config = dict(
    norm_place='pre',
    tie_word_embeddings=False,
    init_std_o=0.0,
    learning_rate=0.000505,
    batch_tokens=[8192, 16384, 24576],
)
Each number is 500 + 25 x the weight over its row's rms, rounded and kept within 0 to 999. Layers, rows and columns count from 0. Numbers have three digits each. The size before them is the row's rms in percent of the matrix's.

# layer 2 attention query, 192x192, rms 0.07, rows 0-56, columns 48-95
097:491507529506479454502491505495505513536467476501538473507523512526477485531471507508476494470505507538497520519531491458485526487537477491501498
104:487509516479505516516513465543468499497494548463508456509466499511484531482486485506456532513490492530497503514532492509449521489475520444510532
119:496457470498502509511484492509490496483501496490526483479469529478473539489452488518524517501483514519493501470528467511522514528451486499509472
104:472519495496476480480464497471521478527481530517510498506508474470491460535535536475505495484476487487489506476480479512513455485529532517463537
099:496489489476492507484520517498425514473505524479535515522487540490485515432476475486480517503547488509522509512528478504479479482505515527536492
107:467486495470485523489486540488460493498480524471521500470474495499482492460555495473472502524526518510521474499505466532456473480514521520516512
071:530476505488540486476543502506479503521504464521496475506502522513524504492478499521523482507492493521525463527504492469499524510476500493509467
115:474509497471486470489484526507457486515468510503496493542499490462472485494523515453488516476488497511528504498495500499478470445523540500487523
103:498505492513483444467516506465442485528503478518494512515534525470501452508531533526495474522496506494543503477498533512493480465534516513496533
101:510524471478525473476569461510529507487468479493512477531534473464463483533473509499534475512502444485500510498494493521504496489498514460488487
098:512491510478530469457487498494481483519495528487479507494508526557540505513477490470478470484471515512494486504525483460494530476483539481526518
112:520493479511476505515491444522525514490502505496493475495514484485490495483519505524520547552469489484514454491545529540482512488523517498498522
079:541506504477522482487502509541481478522499438510497515506501481522509469520504507470505519501492491496514515504489495516505488464521559508472502
130:473467519479518488485539508485483496526530544478504483496516514551499512449462477471509529533512471521521497515484476497463512505485512489519484
151:504514522543495533531468518479528477497463501495485544495507473512494492500515511514522477470515480467498522453478516496550443493536516526480524
108:486509521546476510565475479500526460528481469526494492483502487515525501537502486519492493504459487461484498505538537493514508497515545459481507
102:520485545518471521501479500508520536486500479499500513522521480530534480478482487536523495500534497457481521474442520522519470533518483518482532
103:471550515495468478564461477497503512483513499479536524542487505484489510508514528530473512472485518476500550469503511488506470508504511514491503
110:509535470501475541489495487509505496511513471493510437468506492521525451527471480497528516528518520479504490519530465506511544508479474502488460
114:468522491490515521490537505488449486521520497495531448484469527493526498502448463481490503533547561493556481532513480522470539481480519498500492
099:457529522487503512503486489521485502470514486468446517536502505467448513501492530450521531496465525462511468523536514490516485486488530512531518
103:487539529477475470520479499544467522463493468514490496539491494451471506505518523497494530467479503502466468490496527485523469472545547502470528
095:504524491498499524478496496521445534513533515526482502549474555461489493505467547448497510477499508521494455513522497568513500524505523527494469
105:543505494513526538470520503493530471541459477511524480499512475504526483521477470499506462494511496484448511522476481502502526507466445489522485
094:502469520505488471502501483470448495528523468544456494483521511512470459531537519518467500505524493519515432502501537559497510510505515497498540
101:499500534515515487521493470455578482543520498517494449490528442525529496515543480514534463517454551467470494510541484506500538479489453502503508
094:530495503456506493473513497463523497541451491533500481490499488524481484528523506532503463483479524543458518514483504470499542500471465476515501
104:546526552500492567473516548453521483511495510520514558447504481538553481498518469478516513514530492466483514487489485527460521498498475512513523
111:557473434512531511491552523531496492519462484490500522515479564536509496485476482547515472470542472527508503514425486478492518537448477492516492
113:493493459503505418450498496489477527517501507525477487492503485495456464472496520498494465497470490506536465515522525498496482503521528550475494
120:488498536535505536568475500517521526474532510480496548534480486479508542445479490517532495495517498452521480471468492522519457484517505509502510
099:535500484502526521469525526462445497475480504470518526486467532506508479489503523476485521499545456490528491501484516469459504490465527519524518
100:491502490536445485480467533505524515522464476494494500498495499467490425504491502487474505519514520480484478495475480523507503497509537525488494
091:480540502466493514479515473502515501475500476483470496486512507528536523484480496544473544511526517489489458510450477490542518470507546469521480
105:537456484529505510486536492451458480524481479486505486540470546519513501476531494497474465482505485545495489502444513477478485493516504523490483
101:512498494541475491526499481438480507473515502491492491517536457437488468434492496506516525506520453490489497500514539528500492531558482539504482
102:514461524475511465505509511472490510541518536476521492480481509487485507480487489480433486504550511511515479522504533472477537487468449506538498
112:495467540478495510541500500496534520498477503509512494431514497504473505477480476511501474536536512494442476524497518493479530504498460483504481
070:480505471500500486477518510493460484527491532499504510527473521468500504497498527452519456491484525543544508520486487549505497494495551494502499
108:500444561529500479535476547485522507494455497505495509431547499501450486470503478504505463526517480460451519498523543485533502509476470513501523
093:476494441555557515551428503542549479501509495488496492503542486514524493511495523503513463494495480482466477472479500474525503494488513477525461
087:530469520505538474473521475507456509504531477491518526506503510493490492506475500457488511488531495536497529505498516468504502473453474492528474
090:506513499480539488522507486469465523518468517540526492555517506490515466517538524488533481506492497518461481521486513502515500519544543518485498
101:533498480518466492514545470512496524464537490466529497493491486487520531470452511495526522521533485558530522498517497555456516544469499476512487
089:522490503506535475490487540465475506508511472476521550514494497503525478511489501501495499474514472508477508473482513552504480508499545527488522
101:515510496494516471479526470526499484529495510493527494512479542495497507514454515453536494494519542549496509513499501498504531491480479488497517
190:510524512498506533490490542488504480520497513486481521543468497494523471503520516495504508465494492468523506464488499466507427478528536537473541
100:524534507471469510498496476478481558508528492454501533506504485503563502488458504490495538505499471465514511532510518489488507529490498524527493
099:488512514488460539473467531458504512490511537501478496527491497496512522498476510473469502496531505477554515496501488522489471487496575511500514
097:498500508460491487507470489468511496501471529500481463510491484488509492502497476510485514475475494465526522507501527465501484442514532509533509
106:480498470518474500445480512509528518494524439510527495511510481500540498455523486550502457536531515480527491543500534499467515543459509521518516
100:496482470548450529555484490495471526507510484493551487555478500514527508465493542510513458481577530505501536492483532503461462510488532518495514
092:475514500503513502477507509499507495525508495465496535525511505435475490501527485488525447553511477497478474505491484509516522472506499508514521
107:472492482534551466517498487529512495503496489499505510488532498490485474529511498465491490504527514498467501473495490526559501493518497512485513
101:492490536492494507458484493469492474538515535490508502520501460463495504497505506499476478513464450521541475506520484516535490483512560510507517
093:534548478510514523472542508503508513484511490486495494564488512539512503497497539523533483506535504501510499496482468532470498531467484475475490
096:515434530498493516494531538477502456526517520462472509470496565479459460477500492473488503508550465511503471534508490517486519552458511556511529